Weights of a small transformer language model: 9 heads of 64.
Each number is 128 + 24 x the weight over its row's rms, rounded and kept within 0 to 255. Layers, rows and columns count from 0. Numbers have three digits each. The size before them is the row's rms in percent of the matrix's.

# layer 4 MLP up, 2304x576, rms 0.0395, rows 1441-1654, columns 512-575
109:150123132158161130110050122143148156115125112161115152155124142121154150110135105132165127085104124156148121136095102091132111135112134179122119127125106103136130125197100120085121101130127126
106:149158093111095119133109142136133059142104106164159135172118151108149094118106148151163154105088163104133108134130127112137148090138123136129158125161189139128135137103130126128136149164142155
088:146143157133129096120137163086122096149107108150113120152178150119125097106140131133112150173125145167118103112165163134098151162166179118128149099150141151116097155146162162129130119147086107
084:100095126129125070085144097105149092136158134100153182150141137154145152125161128145121130107177132132115097125042131151148110110178175105119139146117177133096162148155146121158088126111113068
104:135109135190151129093125154136122127125130135094089151117151132126153154145145118128067110154151106082139126132188121149079154123109120128128083135122129170097119121131137147172096137098166082
092:101089169115113092103112127151088109108077153117149129115143115088130147155147054151110099120137120112139153133145142173110093136139127098136110156165141088105145114150152148111120107181164092
093:140144157124136127152135130131120159093105132155157154152114120142129113118106115172133121136132113153128123153142144121102061118134107123134078139150089155112124137116158115123072116144134128
097:154089108117157103108086148141121146133124077147201129150101109130161124122137146150149141116130123117126089107067145136176064127171104134101145142162111137138156120191108141154138134104120104
089:082174141075096137173157129139100123092117111109145120083130104109112092109132142165121176162123114151132141086128142146160141171154140125115117117122145148141160115156176148162151128142100122
098:097156129132175115129139087102167161122111127121169157146165121130177085115115077114137129106157151146134143144110165077112142144160144107122127137099134142097113138137182130106132096121154145
092:121130135141105151156146122135100127147143138116117155143133136119130134136091116167142112107135141117147127119146138148125134122139149122128133119122142157139125124163115146092080172123146083
100:105132129102143086110096157130142133136132111136119119143163157125112120148086113120139139159087092110129100167097152133143100126105144099114107114144171141145151117124162127091119124157106136
099:148105183131126129128112159147103146120109116159132127177151134092149112110072117156142138165118159138104110110091116144136099106082135164094076159149126128156163099132099110130109114101126098
092:113148100088068138136107128146113118119138128173126143160145143109129156174167125125105112094115156138129135103126107130110132102155188150170121149158099150149126108139122150115133102101125140
095:147122131170125132110116151119102109133172114095104143111096118097139122151153083126100103152149152127120162119080114125117137130144153126118108118114094107126137173096143140130121122089055089
092:125157114174105075158126099085117107139139085163090141068121140153154127154090108154133127132099122119144106116119106141149110118101138144153112140116099164124188155117105171145163127093147129
093:152154145141145101142119124106127142129076111098147138146124139130158127189098094118118111125123105156136116109085137104120149189160131092119151176118130139112193154099173180125110107102114136
097:081106141085132127146135185108150122104111143132136133102137152128113145172120119109172151113120125118128133152114130116160123106109068124102109129101118121069123141095109130101128114176131123
105:084136136109133132134102102145149132157105143105099140095132099126136132128126133174153171148100125142125135092163147090142145110107121141146112156153127187137117111123139139111121093113173137
110:133111132106133088148113135152143143118157097141115126145130150124116133131173141092083141129181118115109133123124127099128141128123141136158138168170088128152132116135169141134079121176122099
089:152156119116150149133156085122103156145172096102123166141135177153180077112117122143120169095146118127144116115091146111135117138134108152113130114129128092111138116122119126176103146133148121
104:095123133160125153128152128119131127107113107111104121127084151113113091099120091126101168133135135106139117126107137108161125157120140119150114104109127123154124120136134126141144103125144131
111:148102142120146121103116127153126092096151120137139096107135113111124163170138099112138119131133117104174148147167144174112125067154103114116116153119139108121129109136066128098133149162156127
104:133133132149164098131125116116122155126148132180148112126135116110140178147063082088144134084145135091175115148144130115125113132122132110112109130166086117170175142145117139154131165153166133
116:140143121124114113097139139162071139126089113152075116109171074096133143175126115137096159102083144113145147106096127141061106102135155133165115128141102131158119124118092124125105141138132076
111:111130131133142112127108118123129126099106148152130128125107104118156146169127122169114166123108156058138111114090100127125169120109180134129150122156139119157128111158156158144119110131143121
099:174158127140188166133123126107147109078164098120111145137095136136123110125102077118120152150123161137137143144115141106134127120157133117092092169105097115144180149179157146089074096124096084
097:120146150088110140110110020127134146169125141109144184113171113131109155096094132110128124141155133131129156110154135103129142118145129123089117154144119149151133115107120114127157088170119125
102:139099111124147148163159126134089153161122130139131135152156135116136172121113082156135199119146147107142131107126149139132129153056111118139108147120115186081150109141133154117085074111115121
101:140122087119154112134125110118096099125110119099138161105135140136132123093166130142125125166125126093156151122106129157102136142098189112162095112082123147109111146102128138155105130125129102
101:156138135162157139140102143161109092158101137179096158123121092110109106139106095146079161104111110100120085153112169149118142113081114105162100148117105136124113119113138129173113123117141104
093:123138154136121112084121150148131157140167128136106134143143132114153150146111090129148122132092100071128130087105133129103152130139158163113186128163141170097141126109110119086127112143158130
109:085166104131150129114109137134130156145101101151142115112113065125110115113119156142132158135084128112135102108115147083142109124093106157170108144137115150124153127126175098116158148098157136
107:115160151126176152102107128134120150078124121097118118120153125122098125093152102114092147152119178131124134166118102132126102155144150105157085148132160110138126095134104157169127128077097148
095:098137146134050175134107111092117109172135134101143116137155097143136114117116081115116128150122115149117120107122162156098097128143156102127117166114147127119111129113122186145147123151124156
093:163144160103107123130110154133109099140150155139144110135141085109142136098129121108116143111152167136122136128139119091107115159123134118095121163143114174149120145130137156142145092114191140
093:108123122144082131103140156140124184105099130133133118100151134080170155136145111118175116080125139109133080124128103094143148143088146124173120112152144138143132105152138114117093129152113101
109:118106129150135109104142141144120115137140133163112134163107081095136109133128105077142114138145162109153095153082117126134103164084176134130128141133147128110113085118151137163136143131123120
095:139143086136156176132104110113109091135122126114131143141118081098191136126104159146150111129149147118134153134115094151111131152157128115140104119151139145139127081124142142141119143116141150
092:123097121148119136094135066131091141110150132160112156172137148135108105166149115188137128125123129131153103133093154120124129111100159129156083150112113132131137183170106195124081117088154128
101:100127109142139108080167091090125118124135120151116111169097135104139136181085107126140106121138150143146080134084110112097078139136154119108115139165098139119118129154171125101108094129161091
103:130158107204127095072145118140107119175141109122096111146135092121112105115122129114152179118123104138195089161110090143152112141092141115124125142099133090139126153158117114121116148109109104
100:126142132138118115124085153144137163085068112111143109118129133127113102096133126150143108136097105131134149168106150127180097143108117133136098158167112127136093092152152119163126141105146090
095:122108134135131119113147115100099141106097127109140159100144137131106153135143122155121133120139119134178140119160140108089166126132137127156168145150144101119101114084100163110127109116081093
099:140126146127123165142104158119132144172125151176130153152159121073145119140168132125136162148108100124148123131133160132099135135127100153144167163139142142092130134170115141148128116140121128
099:113137130106143106136120107119120125165145158135129130086120173107137152148119067153088140116087146139135121109144136120079106106146154142163122133133108138118147117137117140114092125085114077
099:151100127125145148181117119143061118132122176128164124115124148101177150128169143170111151144131128066133146095104148144116145160123139114153102129162110112121095104154118162184139149117118074
099:102159140106116092132163147114100107136132150105121133123136136091111133136123150150177166090128158105150110131104120118135091158132152151107143150147112113071162135110123122124168075140138104
102:114114129124127159132112093110097128152106123111146151181133168123154112130141108122119131151097123117197095101083128112142125150099139116119078141085130166140154127159127138163093155084119110
099:123150142132084142184164143117150130175128086145136113175114113118136121144118093124164189125112116138153136150112130108109113113093142117114092158111140108148123124148111105158156140150149130
095:121130113091128129118121183098083111104151137150094139124183121130177119186128068128127121179119112154155102128118129099105082083130108152090135125153123101144080083125156178100097130107106155
101:156122136130151143089158137118105102129132116121118155165143129134110124137088140109127146129130151121136148146143077115136150116154165130095104132112115160169112160109164161144102102133121121
092:155134142155158137122154138167109129085141144136179150113093103116152134137166158151102144101147144101145122123133145097099120111117149133172115115155134103106111154168113159107105165137135147
087:154156134167154123118116166099123154137173144104100123139133066136167161082113128139152122151133107118135125164163152104118103103110151105131167142133128129081133139128130139141136153109168122
101:139125106159117151132105153097121095145125140110115131127123142145142136118157150140136112088111140154129094187158144097137111128103155117179157112102137140113175140115147137120127114106140083
093:122112141101106101137079165129094154147168087148151089102127148127122115095174124148122179117146166107136121103114159148151145130136128141127145137122151180082134142131140143159152155091131117
095:143104136097156106165131124104132129085094146119155115129144093134113099155133123133116115148144130108150100137109110149112127139145113098143147148171140141111126108103137151140107144135141125
104:112130152123148142137134106103121142121157138122114112092162108128120174175140121180148149115137148131174061116122149083140138106121115141120148149167144109102112153162138127124132122137133085
119:100120109153090144125146135116130147107087113142154133134088130144111122153138134129139123115118089090141101119122115129105110154132117098102102139157097152113152143139170121125168118144178117
084:073140117158131119142159089148158115117130126162164173130125130162106098147129129136159154123115143093161060116095126110092123144164142131146110157128182160120123142121138182136091072137101153
105:111135101100119139095125125129130097116119132136127123104084113145142173126115097123146170161112125132135144081150104087162141161131160140160132121090123142128117093125095114107096157139096140
119:110161166125121128133120090140099133159122108121104143128122140132120158112099128144131168161135139122099105131098120105113129121165146162127131129106130156108106114137101123127151123142113100
102:160177132137171103128064121144077135096118118109114150167142117125171149132137124134144173164147144111148136162135117096103120134154140129113124151117164076137127101130118127120134122095136137
108:120114148087129148142102131114090103102140115087146127123156133135155175110146128160110129158162159117159117105141100138138156094168133080156101147112168165133146143130136146131134118141135114
107:146161122139134137137146107120089144077163104102105145130138137134115123133137155117130170133130097117114124168121116128144144109114160095116145117161155121139176063150104098130115135165118131
106:149097137109139148116167114147145112113126141149141148135127117128109141151141094114149120139121153172153130121145142087115177126124091085114077138124109154152111139154166123100119090117161132
108:123121128097128121132102110107146148114101122101126173116126154093134160146164109122153116143125125107136104149167087150113128136131177126162083126149161124117149110120159130101125130133098122
108:098136136104157131139144124100150147141151117155147149153139141112143112127169141116162112117142137098184103074108075146087116099116117120135142128168122113118176119118150155156081107148122121
100:091124090128108139120114124120127147124107093147148115118122156120171112167109127159114117118137100083122126149127122116142147124130143096200082143126122143125111139138139124139129105171126097
099:155144117085128128134127153140150097122135114125098119142101079131103158130141148129134145144115147144180138106139155100162136118091095084108150149159158118170143124125159125156136104131104134
112:140112127092106088126080088144134133130079137121152157118117170079114122134131118151175128112109120110185095106090139151132100161126117143152139164120185193132188169125113151135155125139171100
105:060109115141146089127108142157122076140108152177141116126157121124169164144123062163095108104120107102168147114125164111078152177115123094143158133155123159128140123105155130097112121136127140
105:118128125135134135167162084108096111113107114119136107137113135103141151091148102140108124145083104095125130113068061132162121097138109137148107137124119163147072090104118119140144156137126114
094:120163138115143152101184089123151142130127157154185182119137150148118126122133094118164137155138129152167123128087124112148117179120166133131114157106078118134111139135135139120107120130120138
095:161111124080126146186119142129087164161115150137136122122133143130108127135154142096127112134101077115159102109095091143110120135131121139099151107159108092134124169103170139103150155135088070
099:118127147142126126118139158138072129120116099103134105100118172133122125152111128157102128123127137115099133132143126161149146085130137166116155140149148094142126115104131116120102126157115113
092:134119117109186124114159147151105139142148102102089110113140136124178143138141120157081168070104184125152117154138139118154121122164170094167117110144141136159133127139105143129145115131127128
113:099168151155150103139159091129120126148142102113112096152103131084113141124105110124095131095152145095127097122091137150143123139107101112136098122159127151138122108166134132166070146106185111
095:165131160088139148124116109118140117135168121134109160195109139132135129107151079133144150141140142158164144136091110092118122162095171137084105141120097125117138147135179126111104129097119128
091:102151161150108116161148113122135143144098142151100116159161135098116077107136124144074155180131115117160101118078142142133089174150128091168147134144130120147172123122143138167146090099125119
110:130140174151145102111124129153125179123159108135122111191147146075162158149167125183090151101120139126143100177077113142132120107138126114132163139084093105146105147109145149101149141126123120
092:146129158150132119111104140138103118127100122140092134104144142114151152099123122125148176118078115105128123083140072112108163140182161142144136133127153122110093108166093119121075084116107079
115:122132131134138122120110084140098146074123153089119106161145117124158118152151057098124124195146116119145115153128137116126060127144092128123063129152150107106114087119126215100101152116114137
103:125132131106166118123110121162142158094157118112163107118112125132128098130154119124173153108122168128129068129127162124140113160141146077112158124146121148150132138180152138104132142064140147
101:088129144146075122121081108111117075155106123163081120150170160116136138123139141176120151142097122112152086125096120104105125124132166143156123109128169093119153139116162156129090144127124088
098:142134102091117115140174112127139133156116110154138112157102126094115107128114133103126170170116159081100118069119091137140111172094158134093135153168144105110116098111144127149112180109153151
094:183079132145106071133135168121107152101149151101101124130144130137131128149151104152127140158151096119138086156139138120112133142127156118132135147181105138104134119156157193104119106083159091
115:121131097116142104142152147146124151129090125133102102125094114135110164191129130132142172128078137116149094156146135136120125109131156126134119125128153111130128092133107117141099115149118136
095:102142107121093158141090134152116051108106129105129154172085147126149085093123152119108140089104146108172109126106070126145100122127145076158150111126141101142152173133103158100163112169112075
094:138128117140116137130156132167129186126131142121096098156087115121112124152114094122141174125151119140125093154110088118117166114159114098079138126131110090094137143140133113143122126092142114
117:187123118128113110133104130132135139118147107164112113130155115134171132138103137159141130096111123154155137117123123101128091104142104170175133128132189142096133145087169147109151115107117141
093:147124128107112111147103108133112107146108131170120099129132127106135169145171159179140103155145163111105122123119125093141154138086166122138129137124161121102093101136115127141093154175152127
092:109145101099085109130164135155115091122088150088099134153144100111143142135110116090150147179142151108156091126117152125150124125147132082139094139146107128097145098130139170129109128116136157
097:079180155114128113097143116136140144112113139127098149110125161098123128102123142133149142153080130120121117156137108127146099155138141119144104155135131125146116114180120109123128165152141114
096:130141133132128122160151145164125148111105114115134161134112097121178110100106116117118161114120137140140107115095122123123144130108144092161143131122141145138130127153141179138103117089092124
101:145114146110109138090096124123130124164123123065115142147143094108141137120134098099135122091139108129133067160166104141099125136097184095170155141124114169114092132154107137130115138122171095
100:098112135121113146187116114100137160125138149121162164119087142140148168178133116162142142091116114112184125143122093136140104134099121081115136178135170146130164086125178162135105103115180116
100:123156136092111135095118162143095091138098096123096093104122118132134164120158126114139123162158106110138134134101120190120098098132124145140129108153110116138146096144141165146112148128164143
091:123105147090099154149108137102125175102136137134183114162130159128102134136096155132115121129143143134133154162132124070079143131168146118090149115140134118135127165147182150113092127099129157
103:112108131080148146164151102156114095136141103178157134148126124139155159114128141099160171145105139112144098138118124065171092114098137113133151134115098128107126160114157145101106152170130107
096:137110145155146113112142096137112127077116120152145141184156123121144154143170151126077142139137132122119131159077149096126099143139124133153101140120147134104130109113130134102125117083074113
105:152147109159151123116122106155105131191115099126138089100144125142126148106084105113142148145149164135121142125110082117121084137108108160111128167141132136130113135123116155116120070100110148
095:108071125142120123110118136181097080128143114149140097149112138093168139144149136168137152168093130102122075101136117140118083099125154096122093149128128154112116113135147167137128132132158121
100:133116119146120103111097150140129092086111150126112114136115118114120171147124104126129164146122145054135150138131100107123113128118146127114134132132117109157160097106126161113140153168084161
102:186143176138113080097157076112090133133152125111142162135088105098148152165137086164123162129153142101120135070132128114081125127128158161148095201154187171089188099161113139108133110158115117
108:143101128110144112133141081152083124143122063130095124116153117127104142123121097153092107156127124153115151124112071101103128199117148130098124146152164157115147113117109149128115130158148081
105:109134155135113119115081122160092101107110118143116124166132124094103155123114105149123117121107090147102135134056091122190110133081147125131139174148108146132150108149156103146155132149112123
090:156142149127116163134142129109113120154087114100112142109165154125164151120128111098152131060147146123141118144118132152119092114075122141171075153149153107156149115080107117110155138122171128
099:145156110144119151109157156137110146123132109130096109081107075138127147114143106136136154108090120115115120151105134144126119103148120130127178144138129095143149113163128145150111143102123115
108:129120141127179156130084110174074112127110096119137188157163135139121129104150110144141137166077158086155137100106108108168157064123120150156100164123178142169136087143158145154118101144132094
100:119150153127149088167160107140126144104113137164165168130099109113108143145140158118131132133114117162159092173098107145113116112128120122142148146171110150148139173121162136144101124111159132
095:139091128113124120096135124146142143120150125152129139152144095132154097187131120149142111125123142082144135095111111126129119145151155173110122150167142099119118159148130102059147136127103098
112:098103136105111187133102111151107128158112139174108153126185112085144115137124084157133119141108120123157122114088131176099127098140138123128137146182134125144152163141127121141134106150107142
101:134150140122099136126162115128150151130122102136118081124149127093137142147126137154131143114158096093117092112093088139124098161115102115128135134113094165102123150148120111114152169129133116
099:145127121122107157154094123166139095095131101112151112129158116131176123108098108139118111082116140132147123130079102096148110089156121127203171152119094133097109165133126149121124137122071126
093:148135125101152188128087124162126140172118078164154115128084115149109104133103103131173117111151138151122149099118122072093150183122097131077149130114094158126140140146121102110108096135136168
097:129130117137133175126132119159133091103117116145060122156135130093143101091152130178182127117101109126135129099142110142103120113121118112120152115126106127148123125135102123145158124172130130
088:129149119115131147086152148084071147128120130112124105140131138113150110157165155160150178089127140121153102112123154145115123137123133152125162174105133150103145106124139153120108104130139100
103:122184110165105148168102075151091138150115086149108128212121090150133098164115080102118161116104151081114110144113103128153109124120120072177152129140098152148116119120124130135107126124144090
076:115158091159098165091154136104149121090157131097137154146143134166122130149104132105110211157119174123189094195118160109137149157141120141159137125168095116111135082164142095186102123096125115
093:117143125157103113119076137121119122119134132107142151160161150140123128094124074147111110116119141092118112127131132131161104136151120144128144157101150075100116111153099155126149145101125143
099:141120087143163125130083118134133139154171113166117127131150117134149143150111107145108170135103122120155095169148143100144101141089139102160143121123119104128137128108113151079090109124145136
108:118115154102128144181134133117105179101110112134133122175137139098116149130110114118118158104128110133157127109110085083094144119160164131125143137138122100149152117170137187126111136099125115
108:131142106125168128100125097142128120095116122148125118141143120127149137131181084142151119138122163130124143133118122096111111141094143096138164135120114094129159145119156163133137112110125115
099:132131154121133116130127142121068095137086146141117148158141107121112115141151122109124126162120118121135067138116117126098161095169149091090128134108119129126107100115140139131071130152140139
097:111123129191168142169156131112141119146112133124108144142128117132132193166111120141122143164110121108206086187118110093098093146099145130169150137138128140091114104071112154146149108154114084
100:127138121128142155149097134176094114106142108161106114130190111116136106091096134107119118089065153122106133147106110082155085160134169083140133106135115134135176119110091123116131146111105130
087:151096124134122090113122128124162110106080131161119192167186121171145109114135121136117137171072083123137102120097145118169139094117154105129107120119119160096172137113145160111087145085156122
089:131131152140161128138147139101130102119092136158130163136143129114130109144128108142100157171066086106150133100127157124084131151151134073126130142146149122147148098115152135124126129105128130
099:137124157107160081068115128157130128159110100163124137133178081133139148092157128158115124123091106101168099117088105139115133143084165105156138123119119105110134111096179171159116137136143139
116:147132129105164109105153117139045093106092104128141115116139108091153159149147111160141142147124124098181126129128141099076074122109162158131131144116119125131126173117120151145127109105138119
088:135144114093139092097136105134123150100149107119127123114140094115157103164122134118142159120138143168165158117103132073099131123185112129139137110153168134108144104131155126168081143113095145
090:133141104121158131083141146167116143125136133140139142171158092144140142138118093128155159154143141090184121146091118118164076139115116123112128150132118114123128087111120161114083123119148143
092:162131119137145056122144151108129112090105129114157153139157132126152077109160137140144115153138121134130090124112153162136161145108146141125123175103081088105195160125146123137145124129102088
098:096132161112110148146113143105100105116158114180130136144133135145158131132110150117118119102081080107121115125142181143137086118125126118090069115114117132131098101132156138133140120151153119
094:130120186172149123091113132116146120143136144091138138156137090118157112104113114107108098143144104152127139165111123112080105188151119151055090167142101150089124136116148145115073122103202101
104:064118145109159108115102095080116156130105137154155134161105125117155126148145087121151113098106135096127130122086157171115106152153124110124129140106101147134165157091140135154142140159128098
097:146121130162139159082115134113130164164131121118129129130181117123116108122116145113130103145119125103126149143085125113152115137112121135131136172142140134132117159146169166109121123080178134
095:195121140131165126089136113120141130134067117141099159136165118105129120136152137093127141192129112127139116146124109121097137132125163114114072186139157120119119159094169122096095103124107092
085:124143160102126138090163122137134093134149131122120140163167099145150135092134135125148151176146142127142123130110108144150129116088144112108146113124119132110142138131161124145143112133160042
108:136127156104152094105117116124110141127098086092141158130148132119165147170119134135153137151126126077126143161115128104100148110125130059116155164115128107107130140108163171091147105135108131
094:131105148137141136120143127152115143162138133104132128113118137138159172146158110117154177170116160109157111134115144097117136149171119161103161129109143171135128153148142126134137120128098139
094:152161134131114123124079097149127138152144074175107166099157114131164106175095127174128136101153133142124101132088132149119100108115100129113186134139137153130160142154128187110142124103185095
095:138128108145137133140072138146113128128062131089158119109122169122151066146139140154118115145142126139142101164099133130097126160124116182129134132176124118097101147110129120115133121112131133
099:150078138150170146110145122143078134155130132124119138153126121105117134160142137090078122118091141102162099142105135127130111151112142131105128169174121150100176162105119146157117152132170120
097:185112136119143097103121131133124140112113129119103156131149118103175146123143086099113147113146097097125103155111107134110114122138133118095092152111122141131104161103135134153163174131127104
092:143090136147118154164152118138118153115149120116157139126136141106169098110138134164120107151123133134122139116132136114149113147104135144117106121110145155142138148103127134118101107143090109
094:107140127116147108077132134135058098150147139152138126140121118107163119116125103110181111133138160115162145166127145122161134111135131116121149099119121089119131120124139140121124100145159108
095:085138107105165102111106131104135068095160142131151142121157131148166113112148114129109135123126130107109147136083136107124107145120128077140127082103123087130126143139126173109109107117109128
112:104159138139151103147152112129072079153130092125133160142103132123139096117147140150151152097130161134132091161104089120130092173145174101152122106125105145097128137108106146116130134090145101
097:138117133146103124110102116152070127121150127093141119117130087102139095123105104133121113149151143135132122155118109122119072178155104143110158159159091175123179149156159138127134108096126088
091:110145126131162164130113131136117083154113127104077125111131082112145136129090139157132142128129147136138139082146084116149110114156143121124158141149117137137116119112093121125157129127161124
091:149133120136126102065180136124131139125102132120121102143147140119145093124149130142130128121123167103138122146154165122191157185112154144136125161134127138139107118195133130108142070121159144
096:155120153093097108098139087121118103095154131121128145122130132144130161144113111114114122134139142141145101122085127120130121125177137154097107135176129187098171122153150142124094139169141094
104:165098118097110125146096124098123133165185133130109144149077151107128091117142102146124108121090179157150091153117130127147135115125107113099104145164139159139150170139151135127117144132104146
088:132132120110144141107129156151143151152122113191094110103135101147134138143124123157164115135089126095156147129150145142147105144119134152080156138173113179173131129134190101101090137137127113
095:124127139117098140134107125102164175134113103093157129104107138146114106150160151114107145168127142144160144125137102078110132165101143135144152189132151153123113144113125135147118116130137106
104:193107138119140092139098155116062099100094112114142103133103106110161124166091109122114154160158158144161137159122114078156160116146162134134125184102116154147158172139125121101102117095096110
086:141128114108151104108158160128125083081140118137126122125173141156120111086105146137136137143134159141169120148093152085107140102129132106117108142104093154148127107129146143181131095116144112
090:135102114120148080116129116119127094115087089141122160160143133127145187146151068118148132132096133125155107092105129128150150142115165098180137164099129099128160158142137158140128111099120112
104:106154082130150100102158062117107182132158119153160140121119145152176103122173105127121141093155150094119134139104079111130115093101116126139171165107119135119107115093146146126160137133151110
105:153169130114086091164174069156131151137124099132139119102150133104129150097121120148138136129141144121112121084137121122136125130119121122182100155134137144073156158103117115172134136103130142
091:091137107127120110095101091134132136134129155181089109131116119129129154116129153123134123122106129144167099173156083133164118110098103148123127129179167098147119071148155117120119119120167134
091:123139133122199147155131135141129123097137164122127090123154089110121132134107121132114163122142127129143120142133103124112124141177110080144114103115063141102129108141104155140124118116128180
103:143148138152092139140112176134122058121110096136125108165113117121155124116143159139136097100111151092139077172109093123138136100124178110155103115132137112128093101144130134112130154133194127
103:140109132092131092120139108123145118132138134130123133151133158147140123180174120138104160118077129094129114127071124159146123129135117162149105122094088154097114103169137110132121136119150142
093:118108166115131142160126135136128160129118112133156137118139132145120187135104121138113141132133130100122125090073154151151112144174132104074113147151093149106162123132113115147140112116145145
096:159094157172148126136098149119103164128095118096085128130115128106190124134130123161114134132100107131152100158125116111137114101091135127144135108121170133108140108122116121127111115111139119
111:112152073089108136167106154126142086150098061185153143156089133127128111112147154113148145123071159094135089090101087136140178103111135132171117109092145128152133124118139113129138144170097152
091:102138127160146118102114110111129134135147108119133114117093106129137123112121105142117108138129137157118109149127097159113156153118095098126100125084076158074132114171154164140122120161145078
093:158161119097117104152117093107119099136098091131094177134160128145193139146105135134150126168152129153160160139074108112139157138111147110149158108111140176132146153119121104127108050100115114
087:080110101152132115094118135100070099160108125124121128158174143131134126106101156145112143112128101124119139143138139132101123148173120116147096107110126120130115144116144131133132160142149149
107:141135165104088121159118122119118127104098140119086137082113148123162131174119101123122117131120092120134118136095079169132139148086121122088139145155133150167120097137162138148157137149135101
095:126136167145106118119132108135109136114132138112132128127132149107146181100089112133146153137145133100148094135133105128119083161128108145144058149102104093128086097131118147159130127146170115
089:138110155079118117098094146147130149132149074085152117109141117105118138158103112107151121133096131132115141129110102128143116135123140115117160152144128127133151073146169133133110111115138141
099:143123114131167132115113141160132119177138073136128167111173149118173124179138109123153132130122139082174149111111140116146139114115158119111162165129133160114179135131164150087086136149104097
100:134127147121153172105157138127091106163121099077146152126138123081140135124149093134143103132146147129134140144127152104125126113089155117143129181134088126124144149119136131127174115138146132
100:117125131116170128089125101136115163157126090151118199120146117137141136104109160147115135100104123134149143142137160062101139128110153130141149143165155108158171101123140170125113109161108133
092:109113108089165119083094121124116128089095093111141135114150142124169114123123097153165099135116106123171125134105089128108109135158135091111133137130114079110158157147179114126131116140151094
092:107121136165113151148148095099101109120119124127103160197159154127193137138112127129120152087095136107149143103113150142133125141133185063160121160087135142145161126139142152125132128125156086
109:169148112135101093121072109131137168113129152119122118129134129077104110147127097134120119182147161084121098139079137135139096127128118112170127145170105100103154127103142162130101098153141119
092:161137096129134138121118149118121105122120107126095145132150098146144106101127161119130105117142155111167132163142131103101132126089149134114094165137117184118136154134142151167153148131173128
106:131106142119192200131134123160103150148112143123066101135135142128125123119115109110076141145101103106119121124140125092107120102135149144129142125138118147092114165118110142180095146130139096
109:103111152106112097145127101105119123127166125123114127122095135113140175185160080161127137138115155129166155172109114124140132133146165110180161163128145135134112108165139155166106143081107109
100:136087113076099165134123114166130104160117151145110090179156132109130152125131119173134114125123138125116144132143150096093129162168136126128123158117131154129151111152145140166121155123158137
093:134117132145085104116136103094140138138111126109105108145086122114126124161154125153154157116105146126143147126098131136120116108129135101118097155157162125136093166168140128127122125140106111
105:127120115131137127131162072109124130123123108132106172147137134106153159113118112117144159118090097093174149144139157136079127131091160082083161164094142096133161129124125141163095109154137116
101:123143152102161155085125115159116110102104100116152181102129125126157145142159141136155119126112097153109122146122095149110092127130146114129070148141114165124129117151102142109171124120156054
103:110084133118103148112088132094127114153136135112138140140136162139134133134147133158120131158128139112163089125117116117128108098100122132155131120121107138104138119117109166128162141169114104
086:158168126145194110100120162135119105106154160124163124187162122155098117103104147174117130136130128127132104165101144118135131134147123127166136130135093099112134134206104132149136095110146165
108:147146118129110167092095107126108111123082114123184115125126130137120124185167087120132110113107129132130172130074129142094127152170166111122115152166147143103132100105096131088124134137075108
107:107140129134089137163122130111132140130142122151088128116124138137143097117142133128139125088120160108155126113132148158091133183141147149136145140137110140127145101130147144136125119092136078
094:103156124136143109087117132117115121098119114105094115136151134122147134181108123146102144109093135089182118136092143131119109117118140119138136139153126099116100094119129163143110165170138124
091:126136116144087123116125139116119128141123149124134135085150127140160140143117159168115108115139135112125152129098105125158117129126095134121148126184137163112109158125135137096158101089135113
104:128129108110107108081135107110151140160163121098116138179134107148133107117129075164091138117134136108137145114143097100130030148147150152132140140176124118154124128155128152125061110100119144
097:142110134141083124143125127112073109135112124134142146152107111129124107148130074152120146149138126149134102124123150123118108120131146112136132170104093163098131140126127123129093132118131093
103:096186127159165114156098127118114129089121121167110156176131150107146126154174138107167125123109141087120122124096139114128106140143125111117103131121120124161140129112115140144124115154122134
104:128112120126147130134140130175110115103126112143127137077123153115105119111120119166111130143114099129124100118090104073163136134120096134122139123113145148130143136096113121095095081119135115
092:121135176168101137129107097124136131140082108142137150148135162086138101114174126099155105113147149117150114122126151121094141116097098107164132174123088130108140178117134130167163103088172099
107:144153130142141173128059077116141132142126104142155116105154110144090115139094122132127143112133092106171121118127137113116058120092129099161140121129155137127157143158124105128098100130111119
092:131090147104149144138132079111110134123072140151183140131140138128139142101153123126111110147148134128176104137116152100099144145114178068134121127170108113113161126155151137141090087109169122
083:142151138187141128175086126135147160099104141116111114110153113120123105171121122178152120108095138100136137134109150102143111135130095133137102122137134140177178128153111119124110146154152123
101:128139104135146102195117135140084138109112124155131126130164130112169099136128119145095161118127138135133101120105121089156140147137108132150143114090106119118136121121092107135143087157140097
099:143133155111106127147095145148134113129123128131105122092186101131134143108134113106088097114127132115146123094099126126138097100138116194140100131142141130143118120127131158112127116116098075
085:134131137093149087132105126106120147117124144111117110087177116118111141153176112137092133107129112124105136095136113133127170100135115084133124108125171078130137128157112103151128134136167152
096:130168152159143140156135146118103123106144140129106100119141117109146088106122134139135159128113133090130091129123144140079121140150117099109128130077091153141100110140127141191130115117150145
084:119148112140162127131154137126149133091139166175137110161177091114165131110182157125140140099121118095138070116116147114125169087113115080187108091140154097104119107150133137128158158149125076
093:180158118139123150157078105091110156147094082166106160080121136132139097112163112168155166107174102129140094121110152166123104119141117172128120172129122147105156115085121124127135169129100129
109:145141148124110143108134087143109121172141096162117128102123143123095135166098142102107174135137108143132148094149122091099134114148110107119131165061130171123098097126127116108123086143133115
090:125122139129209130131138119125094131101166139131112136136135113108145119116107107160119146123139149086100089119130120148119078073112108128130145117134115123136116102126118170163116141116105153
099:121140116080116132186158147120133130141129150136115142107085110106120162147130105166109151170100119158106122113076108101119111165068159143122111117149130160133150129105104134132124110134130115
101:098107131135167111134153102144105100164096104129141120146105129133114114124156134184117135088105121122123105117100163137124115124081136122131116193108146126094140132129124128096078124122114084
123:095138102141148114123106135142119158108096128126112109171142142095136114156110107151135146137135109093113131118123115141123128101137144128149150134148149126095159125182140170151125091102155112
107:090127143121123104150154131118125162123119142145095155114140094109155144186127116151163117129127115127123117061096134116096156160130130116132105151143138118106132093145136105127131066146113120